config.toml
num_hidden_layers = 12
hidden_size = 192
num_attention_heads = 3
num_key_value_heads = 3
head_dim = 64
intermediate_size = 768
vocab_size = 8192
hidden_act = "tanh_gelu"
norm = "layernorm"
norm_place = "pre"
norm_eps = 1e-05
positions = "learned"
qk_norm = false
attn_scale = 0.125
bias = "all"
tie_word_embeddings = false
parallel_block = false
init = "normal"
init_std_qkv = 0.0361
init_std_o = 0.00736
init_std_up = 0.0361
init_std_down = 0.00736
init_out_by_depth = true
optimizer = "soap_variant"
learning_rate = 0.0054
lr_mult_o = 0.855
beta1 = 0.95
beta2 = 0.99
lr_head = 0.00552
max_grad_norm = 0.5
warmup_steps = 200
schedule = "wsd"
decay_fraction = 0.456
decay_shape = "linear"
final_lr_fraction = 0.1
batch_tokens = [32768, 65536, 98304]
max_seq_len = 512
doc_mask = false
train_tokens = 131500000
max_steps = 2062
dataset = "wikipedia_en"
Each number is 128 + 24 x the weight over the matrix's rms, rounded and kept within 0 to 255. Layers, rows and columns count from 0. Numbers have three digits each.

# up: layer 8 MLP up, 768x192, rms 0.128, rows 491-590, columns 128-191
# down: layer 8 MLP down (transposed), 768x192, rms 0.136, rows 491-590, columns 128-191
up491:116106120160104162120107150147134152152118125132148143129115132149139143117132137138123144158131135128096105124149118089139146124122157131134099102127127149089100115098114153159135139154123160
down491:117162152112151120152124132128124124120111154120142133134128137100142153110126134134099139137124115101153133117104100164115133143129082156150121125153138120126117151148155153127136093103114138
up492:084179146108070140135110112135102065080117117141129120105118140138109131120123145138112128143088159131107117137136130160111091122089148137118152102140144127126140095102163114157136136138146155
down492:135135116127143125109123131117137120113102123079113165104142110126130105085088098128103120091169166125180115157102105148155150149137147140127134132096130069097124122159125151135134122109136114
up493:127108155134121105137140148121106141140122120125155129135097136078111046118126134171115113121099078103139114125159109116102145134128117104158115154137162096095118152103123127139169149104138104
down493:166073110089129145121139105100156123143088110130159086093113176150092125147149103108096131113168091141108108139077089115160084123131116113156127137122145098104137149164108133139104131116139142
up494:126128157133126148090133081128081123118097149133149145125120137098146108178147147146151128098117109115160111098165128109088118156129097107168110128129122154086142170101084122119091143133100132
down494:164114145099089106127143170152152092170113066131129130141086145109113132100117128109149118122152132132176194178108134102137126088165112140109139103154139101114118122179163125123121123128164100
up495:097092130118139129033145099122134130166110152175102111159163130122158083159094112120094165126140138134101139141167167123120129133138129181126184158123130108141121126131082071160120101133128113
down495:105122155107140139121180139106100168134108156168141158158141152123138098113147091106156126155137147130071110112188136113057135181111156120174117135134169130151135108157095120083100138119163130
up496:166127098141143149104179116111176137150155086133129134145142146101148104144124111099121112101106131140168144114142148124101111075132097114105141120097138107107103123097110139135108165136137092
down496:137125121108135079176099168131124112108144144126145134119138146117121101137136154107169123155143143129131172181138073146153184124123120098146090125081092117168119121138155113120106080159106121
up497:147167110127117110150134119123130044167110142139124128161130182120126148130180119124086101129132100179111156096132124123109147123186095128104150145118151119135087138144143112143102142139142122
down497:119117071142138145133158153125145103137125121141098155148118115158144173153152129154095074115126127119165128123119116103120116130141104133114139122128110121126148125115106114097143138099133108
up498:094109113147155132189106143120120143091075119149102153153140101093122110112099134119136113135100161148083122138148115135152122145108110109116155123077180132138097096102114175130159116130093123
down498:145115085146176110077118129091121134118127117118130108154140155116123161139112132138138096110136150069137124104124112144131095103092103173116106132146139137160128123129041099116140113162108167
up499:095112114120110101106142111111147123147104097156102116104105160136134134102163136108139131089117149156133135133085143109099123120107135122136147155153138096130154124098105161119116111120117109
down499:154090138144132115160188135163110113135144177126141113086119107097121158142104113134135171109161141143106177148118132102125135145127147109108110106134133133136086136113126092143122124109115120
up500:144132143124122141148120110134158126096126084148139118118143160141107135089151156143112115091086110166144110117184140151099152124152166107109122132113131156151104121188141131121137140143115144
down500:114119078114087132141178117095110100139126128109132129122092114145115091125146169114103175109117143092123110145088128126151114132113149119112120073120117103109091131121110116142126119116128112
up501:177140149109112082171112161120118120108102148155158098130088155148127144105128123113135096114128102140116103143113124121112095160125149147145215087144145163131083094090138095144102123148115126
down501:142131115129137118105155141124082128110099129111166094124102081122106126128126176058158133162111137142096131176104110101121126170161091092130166166139120153100099187174090131171082119131095151
up502:117130095110116166116132124150118155115100101090135111119163132120152136122085131166102100128104113120111134158138125114134125152136106150133101092139128145117085138130111095100152165158127111
down502:144117114165098133101121178127127128117117139106107119117150107150158099119156110155150060140105118176132138136147122129145140091160155123135132094162105112100126111137114097157137162151100177
up503:141137133129109131116137104164124119108119121153137141131096112134112153122115145159126085192081183142150120109155128081138086088156156102181132104126131105168113129161196112125132127152134142
down503:160107192153142134131159098119125144172131094113151110114088120113090122172119114133112095131124140116131144145140133144141156126164165162122120069140180131120119088157108138109119129086154122
up504:122113128104113118177121113124157114107102177120113112112122112102145143092155115154130163138107122098085115121118115105143110208103114148157175157114096120142149121110135141160129127112104164
down504:122124181141135149142104129081115121144113139121099066107173177129127095171157138137112198146155155155108094113132126147147097119126138166153124129102110129125141135131108107110150170179147126
up505:119118137087063147118128156096129121146107121137102109095106122139126170157100141121134144111133140104119130124133117124083094145133085154131143161109144107126178115164109103118123119163129155
down505:140138177146125154147132123083150148140098121126119137105169125143153104114141110123137116123107114098117113116151116120133161069117089115134122157169124141097133120143128158140143163154103175
up506:139133155117181133113156149145131119090141103141117113115114133122138108131141111110123088139112151129137128106144107166119121085157135121175124126114136115132162070161131077101140125111123140
down506:124134151103137120108110112139099094118131132125135114109128131122129152072155132149110125098176128123110144094114133145148135123165113164133097125135156138112129095106151147133102209155099091
up507:152118130122096162130178135139135112118127143088135133117127158126105137149130126160133129157152113108137108136137129193165104132144124134128113124147119141123127097143112142138119089100100138
down507:104115103112121141103144103128169106146130147144109119155120102137134117126135123143161079108130150163137159107139105128133155104114133142091114129119114103103111080112132103104137185116113111
up508:149102152106130137115126146127140144084145095148136180158112101124139134119060151148156103141099129142129091121106132117121132131155173097098147117121133110154123168116126124135132136138120166
down508:103158119179178146114133163171100161125106142092148129107110164163136121136127133129121145117064126165114151097119097131108125107148128143124168145089089124081161140148126146167122106116107133
up509:123131163097093124126169107140117132109081127170136163120136134078151120127128112114110091115115098137108113139128118120102090161093108106130109141180185120096139176108129130103097141144129131
down509:140119138120111131099150178140144145137102139154161146123142088150157155168114190149168143142108141057182138097118147103114126076145177113160111162156150140133140128122160115163136111174131151
up510:179147137136128134137129140096140086152160122108149145127178105110174139067135132152165112095095138142134107132129114167093113113150141130122156127122122147137119158120084145122093144146144165
down510:105135116129113138127121139174113137137130138067117138088115156133139138133132108139124107133150167089124163121144128161126139116157146102136139080122149117112098142090155098115109148157123143
up511:147162121148127132164079128118118145099132140111134104099124098158128124111110166113174139118075112115158085168150177135146102132160140143132153171103116168121181132122179108116115120112124151
down511:157113120122126125197129128131119111134093124124152114125164094126184139124146151103126116162133138141090132147140108164145115147124160115109136109121113143103125098144152093115114123101109127
up512:130148133142137100115120122103137170128127110105114111161159169136083088148134138138111118115116126110140116128086120089161118074179144177134134169121108126110088170167109138157109189106131100
down512:112103137147162121130152139106150140128124136113160163134103143172145149109157165138102139102154113102134119128128150120128136113126154135127135112072169124110134127135138109122189130086139134
up513:121156115102159122129145094144127134128117148106096104135110152189080142096158148160123156144172137110153139079118100145152139118153116103138145083182155103141083119117116134108176135123134124
down513:110106140143165118110135091152143126120145120113115103186106107148108099054137122155118095161146117110106149097108149122095129121133134142117111161175156131104152136152165075090120119165164132
up514:134128136123108114120112099145153118086152138133161102139141141063080193134127116115103101134145109146154121093159105115126093121150141131094140084159107099158124130159118138107137124129138093
down514:175133115124125104109130128158125124075129133149158128094120125137140107108129112144125068130107158121106154137126137158121147145128143118127124149127115115152149123120130105125153143092139123
up515:115082095145158172113162163094170173116132104127148134169100107160143105172109153153105169156108129114119132098170153095150139129160138139102131122123133126155138150172143160101124156118099127
down515:126127083138104160150134107127125127120153149149104126116094135106112121090130104130164169131143113123150148119136172145148115137158170173123115153112156116166112165161183154136128134126135125
up516:139139174159160105098108131141129100142126142119139119115137099130073106122147128120144125135146117116148121153087171122086091177110130141130179116147151118132112093162122147132098116122113129
down516:075142139099131126109123171114148134133116100101119126150146120118150131165137085186167137185111128112198088110098158113139124149092138112158076100126146138103116162164129127165146122137158103
up517:126106132130172095135157135106108160124129158125174112119107169137115115124159113110127123146140094105133090092110124123115098125111132130116164096076184135160127086103127131131144132128149126
down517:148143164126126082137151105107107116125124123088079114069144182160115142134138121120126157148137098120159081143124106133107094114124136101167164104150114132087170135149080120134080126092121133
up518:136161102159142095159084144131104138049153142113134118085132122138153109138058134102104120127056107115120135134104115113111108086124144128108128131055115161180160152127137135110146140113095102
down518:144147121156116078138071108122083100116116096117087182136177096172107146139098106119115142127124128143126164159054150076124156106124099132133143144141118123188167104120151143154157135094098146
up519:113122151129132102079156074116123067066156154137090092104094141150100148130132144154149140141121147151130145098160183168149121129166087089118114136130129123126107134158123154116147094108157138
down519:100115090125180081111163117105146132155108071109140151153122105150119134117148108133125155127124108119117130116128082111157121135116130129144113116108122109155131079160160125126146140143133128
up520:110120139119149142111138127131124144125113080108155126118167145177163078112128149151129112121126102110112132130144126137117147154142129130129131115120109119172126189089181153139103126123111144
down520:123119150124114101114134125100124116097099144127117141158112150138124098146129148091112141142124125121129179106076138146119118131121132153138147154090117131132104090107100146119149124113116157
up521:136094123121107170111093116128117136108139116137099157132151163149132084134107153118081150116148119122141109165131095142131144086140111106120084159160113169097099156102084091109163140135130089
down521:114129145098100112147099155176119134082120142141104137124162126136097152118134126094122141118154080118133139139151190164136114115093132145123113135120129125142178101096092093117120129154145154
up522:152141106151136136141138149133104180121124151190165070104120120151163166150090125177112133109098147123113158160129117135140097129110109110135157122154103130091127115126089159151085133116148161
down522:133097126094144142145083152165146154161129125129173158121172111080117087084149132138148102164107089127128095109157082150095175109169118132141156155113103131120140119130155130126145158152121102
up523:121103120169140124107145103161125112144121126141130102132144158157144105150083111134123096146146127156127136132156131184153130147142148142124119149121152119110111123103133105110142110161102178
down523:145112134101135091109132093143110095092099125159105118104131135156154123095140164134116138136136143114060162152136169188182102147143126125148136149114147141122139154107135141119161118100127141
up524:138134123122130153133141093072068150088194101138071106147133118098098175129126120128137151142121155086163131140089093095129131081102110081130088141080152147164085142084130132108102127137123097
down524:118131141145106116114148135146129122125163099108119094087131102092146121201139142137127151139174114119183099116164103093129136147118118139148131092151149136098117146089142126135105160136117109
up525:122094135104125185109110111161098133102143124144108115100108152104121167073082096156134099137107147149145083159126137155115098124115133106127141115109147159118138104108110115117167121081116125
down525:107108158106181115142096099108121114153164147119104116117150143141140131117131102111164109130108132134086124102132151139121080134128150103158137158104163100162166141072138084119118109089156140
up526:110126143148167156144070102092124149139131161130142121106133191096126175173166116110139108127090109126150149152131142124102171099162073080175110131119151149132125135150131144109125129073130131
down526:151129121129107102141166129124142147109142115153095135106135086164145091110107119116170185129172143113117141119124134125144063168106176190108135112151095129148104135134116126125151128200121159
up527:138126141142122113105120130136141128140167103136160153143124135112170142110127095161141111159058164150176073132124163135091085097104139163145125144085101125181102106135097126102116092097140110
down527:133109136129123079122113147127087107159180114153126135151142136102128131145112072139123126163104169133123114115087169170149174181101114095137108106127118114165078136121146121080104140134123133
up528:157113134111098118109154128130177134102089132123099150145109144083146151156143121135115130130119150122120116127128127139119152110133140145139142115146119111116109142152100140120116084086144138
down528:136119110126070151139130095120113131138122145123147131099077155150152124128110150120130169127129139155139134130143145144168121148120097095121129122113103131113156142124105128110125097147145115
up529:160131123133119154141130134096142124135114113136113155120138115164093115159144128166107125125131171130132175108110125105183125142136169138093136183144152169101083114153117121126151106132138139
down529:134110162146086113138107152139147163106133163119131112098122108135176138119117152144089146103087141169103121102146138173113162101144120144133158155148102100126153155135106125106100084150139087
up530:143099147149101154145114110157137140159121129140131107157136105117137103115114130116147151112104127096134158141185157087080139123124188126114147153121148130125115133134110059145142120111105096
down530:143073147188144129174128139137128189101156094131063164145159126120128084082111164132095147144090152136125076095102119111152144128095153112166123181124119091130172145140123175094156111115139107
up531:109141152180150094133117145126100143149123139116169085120147129168145161149130121112105127147100123113127128107138108136100132119134125139152073132150111129130126124145088124108131134096129114
down531:133118126151138139156139144142153124128125106168169105149162044157168132108153104099132156158119153122100099132101122157110128096122128125112163145134141112090110141110136142123110127113178141
up532:145125151125137128126111138110109080099105139092082118114146123138111152105132143138161089134124075174113148164158161122098114135176110112113129164154147093088111125127151130115157138110125148
down532:087132109127137115125157141123134155101110137152124114123122068146063193146113159149122150131128112164124130132112130168127110116145122177168133138133124157115136114127111144143082128164127172
up533:106133148105176118133139091143113158109119171104102129096138135098152105129139120131152110126145133130112107124145149161141124112107138116179112133162169144060160156138145126129090134131120138
down533:100077144156123080140118201108130091132133140157159131131143127136109117146156136094125125131132125096125133175151132125157129103111126105160092105150120137116162162145111079124145104147175137
up534:089161129101110133098115140159129114123165159121152134114153139140174129127135131142114141121159150128140110121154118162177144154121171096106141104109131138079091181122071126152098131141127078
down534:123111096134096125124092109154149092131110139129158106161143136122125133145165130117108123138128144108090147172128152172100124114129087170115170103125143085126182139168130111132116139099138122
up535:134101150162105142151112140147128064133138155116080155165152079106141143076141142123132119142077115118168094152097172143100052143154164139149157119134117105149147131155096140155057082093162109
down535:128095058145119142127137156180093124129128101126134121174128167113114115090115110144141090102142143136161129111150141101092136142104125119137111159101158102115081139087174164151098107124175137
up536:100134105176125101125124163152159064116154142079143096155121119080184125167129125144126177173137100087101115117122110174101131168141125134158135149131149103101129214181128111080094171075073120
down536:098144153095107118114142146177123131093091101130180175193122153053083137156112114140165114158134091141095159119130085174114104065130107052158125151107131158181096168113193156124048165136128142
up537:119095140150164124135134120141116151174175133175131099124157105127073155132125142124069167159145124119152115142089156091117122120139139113149109124130148150132091124133140130118098131118118136
down537:203140140080090137111150128121114158083131129166124136132145144111152130098139118141165139092117125113110132155149111177150132136118163148114142167159066123131160151123148079149147106146123136
up538:100091106125119144103155117118172142135073164122094131119105118113180175132096127085132089165116110143123164123127124120116095101103129142083154158150121114127073083138131137114125117179210140
down538:150144134134157094125127103083127129164143096118131138095083137137099138143140118118106154169169173106139116133163116130110149112085127101145118107102156178151138145112131128118113107153111065
up539:062104116134125129126112152131135168149094142122140155127132127118109115142106133122119157135150135151116139109124125070158129168144140141111169109108110122137156105112135106114112201174151139
down539:118098134144120133092149132162113138146127099095118105137130150133086127154130133124112130152124125164105142076105135079122135129072126108133098081127132120125096113111116169139100146171127159
up540:101069140130130131104132094108146118129109143105109117117142162095120162081068139167142131148133086127130127152166113117134094119098129142131140157128098137118147147105165165136171129133113111
down540:123106129112147149085103146094127168164148117150087158105093118154135133124115118152097117105133149129101104145154097128100136162184112069137113143101081124152121140182107170113113091107155088
up541:140111120163138107089086107107126141158109112153124104142105142099116157143144129135105118133134141167155131154120092183124055131136134131088114162123116101125123114128113157125124118157125064
down541:104131154125094123163141118122131137087155141122106135120150135110119105143141109081130132110144141142166093099123149131123104106130156115140128134084112135119086111161124099119114181124133114
up542:105143141117137105120187184095113158140132113109161088118147153165105132164140164119091109128112104122130117138114107134102133137128143140126165101155178146112080152129113121105160108090062125
down542:160118121122106107146130145156109137169108152151150157156137090101117173125132103129156164068138133101165148119078132136141106123134133135110104111118123161139117142117161146100098129155130101
up543:124162112117164104181082171121125112151100151119106141144124095135121160131134141125134125161173097124132127112086117090077133111132148133136156119151096127129097101116113079157188165154121113
down543:134191127134126167120135148104127148116106108158107089126115149139115134127116140130141107124102090082190143142138117092137119131113083135139123127121103138140181136111117125107178153139145163
up544:121121084096167173126148142110125144103118167135175112114115183103139155101161118116115096139140095147154131189145130133146128124127109086114139135122119164128092147118095143136155165140140109
down544:119125100153141123135127148169159103112154143112138131142159156109149095067139116097109170146133099119103100147139170151097128127114094137146114164133113161134119131113145087129131105123100130
up545:133117109109076109112176118146156119149143169118089113096110127082168173121123132138115111133100188114125124133110130142203110135154118147126111107069128186127079094164130119142158129118106110
down545:114157142172153107150126167116140140158157161133181138122146136131140103151155134145117127169126148160147123152169169104107161138103087121147111149151122123150151136129126127108121131149149163
up546:131120077146140162127117133127063143086127126159149143148117129078061113096124159140148139118156137120120113098135148121110122134090178111113151161109136085105110087099180108176112124178113078
down546:132110110135126114148143118132156152102104167083166126125119149097114141126113123091124126104162165173155127056060138097157150127096083149110128117131141111107139122130125129135126102134174117
up547:107088138156111139136157141106104129149136130142165126121111129140130121113106146150118156124141123161152121093129136129138135123164122138141104105144131179104090121150119116144130090132139117
down547:157128122105142117118106089121168150113137121091102129116171132151122114130161120099159116122109137107113174123091131118122134130087128157135144142135106110140131116107131113103125160123112104
up548:126152155102141166127094082151128081117118084071127139136159146065123112144062115205107126133109142123130119160156143140153116128101117136106133119112080147137138125104149125131112127124138134
down548:091121112108122125095133124079154128076148113132148147077124107132174132128166165139128143129125189137130117104148110149130123178191133119122126140126111142073083175117098132102109097116128113
up549:122135150144113113120095114081133159114154093130106100159114175129151104144136115129146168125121104134145125117137093149132149126160108102129131083148129096105152139135120129122122160097096114
down549:112121125137159139138124148138150143130122123126157136138129105060146130128166124111126120155174119120107127128127161153093079114136195105138167121073126121136131150125128117136101123161117152
up550:144120114170103158127193135081142119091129139151123163143149106133101130151120110099134114106129153150129165091181128153151136141135147137129148149124117139104165110169111166095125152141154112
down550:084110125083126107144107076148095132120108118106119135154094120148115140100142120121130121118145105096133130136137133098124153136126083128175120105143137175145088116127087135131190128112112093
up551:131117098108114142130157151130126135176140151126075142119123130130163131145104166156108104132127109114097140135153100164144101134151170114140135151136138161186100079114132169149079106100145145
down551:132126121105168088145139142107091138106096110042165149101207144139098112095124130124119120131137143150095102092117154107105126117112139131133121142158166098125126152153122135128144140127139122
up552:144066117116138097149116167111139173077180108132153085114121128095112145147118129122160159157120131131143123104154137127115183111134125119113149176121135160143135107105143174086110106115105113
down552:112106120112164200119148119150113112132114135135112159162146120156166169120141093140132123134117136135111152118117129117125105122125101107127119130093118112119125156121143110170138166161107074
up553:097125133139106128140151127150127087119108121155086146109115162132180131092096101174101111157066158137146143132114111139177124130125096155138177169142118130121119097123109067137168178135130106
down553:142133141134142087097159119118131126126099139116128122097040091085112112123164142094154113088097116116105126166121100143138130154144124121093132107131141139126083108100098103143156137086134114
up554:128096114142091145113071139094131093115130167138126126173125112129191117122130152114113114099118163127124088143108118184124176119151134147133133108147121118137161102145053140136117126080084094
down554:092124138130158112113116137137136186152138135119175176124148126141145154138106150127137149147171144120119144146136129154133130135136157104109165125115135148164149168142118101114106141135157174
up555:128154129182159122098129074139126129137128120166175124147110129090114138146121139119169056127106097115103122132177131142127130115113124130113135138132092147142156120121120107175108096146130093
down555:127104114140105139129117114120120103114103156107125119144170144097174143155123079110139119133116191100093132105079116129154132166104128155132153137101143136143115163119100141113153139115136119
up556:110128133130158098143118100126183133122114103119176101174136137120164118136128154151132138172144119146131170090104122109111170093122090141132132180102124127150092118115123135105165065139100134
down556:176135123117144135128130187130150099126132151137140158100101137124132108091124127107087112115096143128125137150140151169117153168138206134185111109111150109083097134127162112115107137086162121
up557:110092128138149168105187155139168117156140101124126148178129105111075124113131079187143133141102143160118118088167068106105113162102134133151111165156144118123137129084121167138119139110154139
down557:163142103133096136147161147147182099113147112160157165162135148075149126142110141122085176123153080125113123144119148153121166145156130136111125150121130126119118069107124145131121123136110141
up558:098148127125107130136154126095128115099128128106145116143140117117176150136129073138117135135108136125123120089104111131144148099111115109102099107136164110149149122153153117125130104151146116
down558:110095130147112117090138154144121121118170142104117099133087140140119087143123142141136107109143118151131117146118155115161094162165132123116124144158109153105114124122131122129122121127124116
up559:135148140106119123125205124119135106097137160087135159117111098164143125141143131121105133143091148159143133146141107098127114089130136128144117132129130128154115157160127137099129110135119158
down559:137142124138124072079109128131134121139146097151166128112129117138127165129130123106137094117095113123121094104137087131108136145123099097129133146197103137130167145133101171102119124059112118
up560:100123141084089153136101096144145176112146071188169114144160097119124102154121108121120105132155167139127123125111072127149058093157113163133105174151097091107117136074119127120135140159122125
down560:119131104117162164133127099142176095152098134073126158105131135133125124118159144161101122147143118138133121128116139154119153117103110159128086123108139104122132108138098160139121085118161120
up561:115098148094095149129150126103079132050105114135125151161107138121139139154149095147122113134123133164121099144124138112141160125110160155184168150141135123137112108137125139075154165117097133
down561:144128147147117087107108116147088121120115152110126130068144140132113136125127094106151123096134157118145117115142132150108118126104104124137094151114146113175124135137193125145105129151125150
up562:107169107108131122131128134117206134112067141151165158144143094141104120155126116173139139159170169198142136145130130129179091061152079139086111173103133142148052135144117100136179142109133146
down562:084149144110137102186134131137171138131109081100138155186151077102132151150115085094120149133167105198159133105122100170150100124117137139112123124120158140143120137137115152167104085139153153
up563:102176145151074114155129109117152113109109132153144105141133105114124064154156133158107124143046152094133129104133112144113156165136097150121173092146091154154159121153165086123119110108119121
down563:150111126144139139156135130170152134095116140132108133134158140090146134146151122105095123125138161117120155091118138154147129171148127161120152129147112124141159150126091164131079142131165118
up564:162083125114094137141158105122082124130125102170124143130133121109162091144125104152140150128107128153086127117154116109122122116117138176114109072156123138130092167157120155155115146155106109
down564:162103126125147150138142158145100102139128141125123103146100144162125156133150152109112109145119134131150110114139122123118157127111104101149141128136163108152155114118124137107146122128117125
up565:143143158104136078132092135105109122097095146124135082183151059107141151103119133130143125117140125149099113161133139141147104224116143173117149079128164156151143113117141098159105105119079167
down565:125128168106084118174154154151135119146108129098133142154111129092151123095083165103116129177158084134157125117142167100132164119120168093142160096135121164128166106154124111128162110134087114
up566:123128105117123164113122110119142091093151100136090140119115104152188109127107123134098120139093150106128094140122141098139117085105161139116094110151106148130118132121159102127160124161104079
down566:146116107090126123136166114155098171128108208119124138158102154131131148139132137085134113129125101145123128155127122100122136132065137124148131122129144141127109115145131161127127098138124164
up567:104142130169100131142113113150148153072101114137102129159118114144088111079128087134128159084115125140122156083145088098122131154120119149183122119189109141157151152125101123150158148089115099
down567:112118114128081129126106131153145145129142135132070138133132126122114107072115091071111115096067152144138144119119128156136118128079172086120096120111129112125116143137174107150113099110156147
up568:131131157146129160172131127154115135126133092116120168150124133118151137130109155135138138122097102108109147108117078140123129107108150120141130126125136121095132113115158142139140097110159113
down568:129117107147136126115122126194105098102127120090176154143143085143134125121132147154117082136117096116139114107172125114127140125156126119108187139105154121134148165098089133100121110155142151
up569:166131101131126111146157108145114125095150100180103115101143129145098155125147160117102100132114105143126116104123142132097119171148092094114126096177126166136094104128119141122143123121142138
down569:116139118161149132110102140155074120109123099109143145135123086128098156158170089096158098114128153112120113133139138144113150080087101134138172127155103119152090131109152129153140153107108124
up570:117138151162139124124124145096103153098135112187129149133113139117157183138096156103126161144106127111125132097096171100107107100085125142124104149127137128134139173122124146141114136100128127
down570:145129116177121146113101113105099135125127133149138104122082112160121153102146132141165140185146124115130139153112109157118172108149113101162121115138081138130124112116137168140141087144119155
up571:161141097153063093119119072065144141153123125174107170141100148112127097123131129182131142075127141152111097127158140140138099149116126142118130133110168155123087116162118127116128130141110116
down571:110151127112160128163122162130128130138166144126127129120117137134105094150120141125117175148150112133129133146130136090129110099145163123170160112137161122112132123140124128113128145128114161
up572:103105138141141133148114114133133116118087120121086152145132144155112112155105143147111095125111110108131153127202163108086119107131141142201124123115144078177158097164149151140165125085137106
down572:151176125115140162124099099119154142074111137154107108118161099164133069098133086130107064124107104112179144169160189138128127093115108127111121162108133113108135132194159112124108140056093112
up573:128115110130134124179132133146139130133097114182114181133145157140095150112130118136143116143096088119134085106142143118176106140154138144121120094151085117149162130108132124177144169106136122
down573:130157091131110121112138124065103104133128156079138131148140129138105095131117145139116124083130160116103101174156097119160099125149177154140085137121091135142128140110095147125096118096117090
up574:121111146130119113107123117130133125135145121129146147119146131118170129121117125160119098112104096165121117130102155119146118146127119141122148167146127168147113120155113163162140163107098092
down574:135145125144151128154115119144115128169140122132132163111086156109115134150141097126097152107189122112092137142095168109122159100172168144111117123117121128157150150103117110154100090105185134
up575:140121120158088152162113127148128146114097142186152139118126139110152175156127107109161114117159159152124101153178166101084126161178120082129122177094134169132135149118117153126133114160116138
down575:167107161115159091112122141134130150130148118097039122145111134129106152132120134131096114150148113077100158126129104149144079120111188147152117154140122123128146129155163127132149111094079130
up576:124142135170148115121138127116096148130110144090156132098122120148132170113110109131120130115060102103115100105109143150150131132138140168086136104136115174108181130190090108129184159179109095
down576:134138116178105106076121136091146096110146094106122084107136140125139147134097158125152156150086159096115092096154122119155162131111097116054142121151116151126172166149102120155135129143118124
up577:114119169137134137154126121127146122123129131125155102126119146142136137094120110132151118169129153121116107101123108153159097111108136149117156112142107149127117148111127108115102104156145094
down577:164096125133111177106144138122128147130159114102111136119140139172149105111141140104120139096136149147120129124099109127131133136114153122121100160109135122127159105089156078143122116086169131
up578:125115108138128122168120099121088108134159144143144156132113130124166116167124144150115149105094099097120080130160142177143122156143171145123110110135123131157126093129131126128149128137167131
down578:109101152123083119138134143122135162128140156132124160165102142152104132077145115118154094129135162111126136100117109124155146186131106065157114159140105131077121149155127132102129133130105126
up579:115084130146130106126123094140104161088142119099124072096139136127123120145108135120118109128156148121110136129123125102114158179156139120198141123124113123125096108171113129123119115104130153
down579:144149141120126152158094164101136130125123112123139144162127119152152122096125154148111155133116109144127136085137126157085161059127144161116108161135147107108163165117145152132139156158128101
up580:129165089097133134097139090156122134119120110121113127151124114111086144086156132107169118146088173114115155130137152147150105094151162129102158137118134137142124094109131133130148133136127106
down580:131141156131097086097104079111153094141118113166128108131119144136145115127119147149091177132119166125142146137101129121140126105104119098126135164144160131112129115111115106124106179122106127
up581:101093147115085138143128130117138098145116122135085100164147135135113097195119160141144112107118124144126165116131143070141163169120139114119127135136144121135151091111133104119137126131107164
down581:160112157153143160138098116186140134127124122109135143117117106133101127133156116134139151118132150121171118118154107088100149158127135085110138081127137103111178106130146135175145134101135123
up582:162158103093108099097111086152102149120122132132115148173168141157130128149086156145119148090145098093142122149151123113112107189166130152163132134136138139130103094115119124131145165135132140
down582:132154123129148117167129120116169123115133128183143116127117086111122125090148104118130149175093120173117126084147138177116095099132113107120127090117119114169093136130126130104138147139136141
up583:074123097149107126161116101115160131094072107137079097126095115120141104098174131157122106129099139161061164124129106101129127143130112193153109191167112146130142179119130141115161136103106097
down583:091182112111141126158129165106124116141120152106127146104145149164124102161136119124118129089135144119128142138115139137106160143126125097201104121079171068126128130161135129150117118099102145
up584:135123143131147096161133108119150148126106081160145161135132133116115153107100136145130122133105143110125116115095116113098139118108139131111133168097136125180112137173159155143161089116154146
down584:135114115132078124140141118168134110142125148106125115135103150103138142120112143118132128117110119108116107100090133166144125104159107162123117112122091119125115146143147137137086161124135137
up585:169150177121112147134092153093141120122133141079152145121122131124123140161129105139094135105126140126100149129105127128093153086150135134123119124123156117155182151123102129083096135154082133
down585:146112143112138159134107113133181181121131106151097139131128096128123124139134115122117161157180139131116106091164139132126137123134104097098162117143158124135127108134152136155162077126120143
up586:137120160102108096122141155112116116137127125111109142114146124090107141102169132118139112116111118124130141149131137126151121090141118154114110153111133146163131132127131110142094097129092146
down586:151155145137135133128155112131158115151128109133154127079102112091126125115123164159158163125116115108117123108079124086128067121074126100123103146099126144137164122110136068136123141139120159
up587:141108139155070120070164111150139125145115109106159127127106095096137114093118159100153127158130149179107114121164110118120123128142121121126182130143143160132136160109146138071082118123110141
down587:126107140133170113180150140103133156158107142152101118100130183095102118127084101146130172117155175104126148129126133115108128135068072111154114114069129099120109131122204113153111102136115123
up588:142099123123131147099141143136120085133104162096115140150121137144096129126148147152119093116135136167184115133105101117112107124143149125146115126139156136161135105171190103107097132078126129
down588:107123130141121098126140122113111145109080173157129149125133153139086120125161088112140127133127141123086133131148122113126135153133103129112169105110104133109155149141104108120141103134145164
up589:071125101123131145092091121120172135136180141137117096127155102113112120142124128132160098118087124119146122134111093109121124109140136134143159166082110106194116126128127134108161109135088087
down589:156151121110096130152119108125136136098145137097143122122165116155118135144113091104150149123146082131129168164128116120151104177098100130124126120113134125080151126115142092146114099159144126
up590:113124160089151090143175112111134108148093142140174134121126137160074090091135139157151126124121177146148157081135119162109104169154140156125107120139131108128104131141114139114138128108070143
down590:148126137129144163117112145146134105151143166095142117133197188151121156149143098161107111105135170103126188119150116115121161117111098169075081085130160130122138134149141141133099154152128083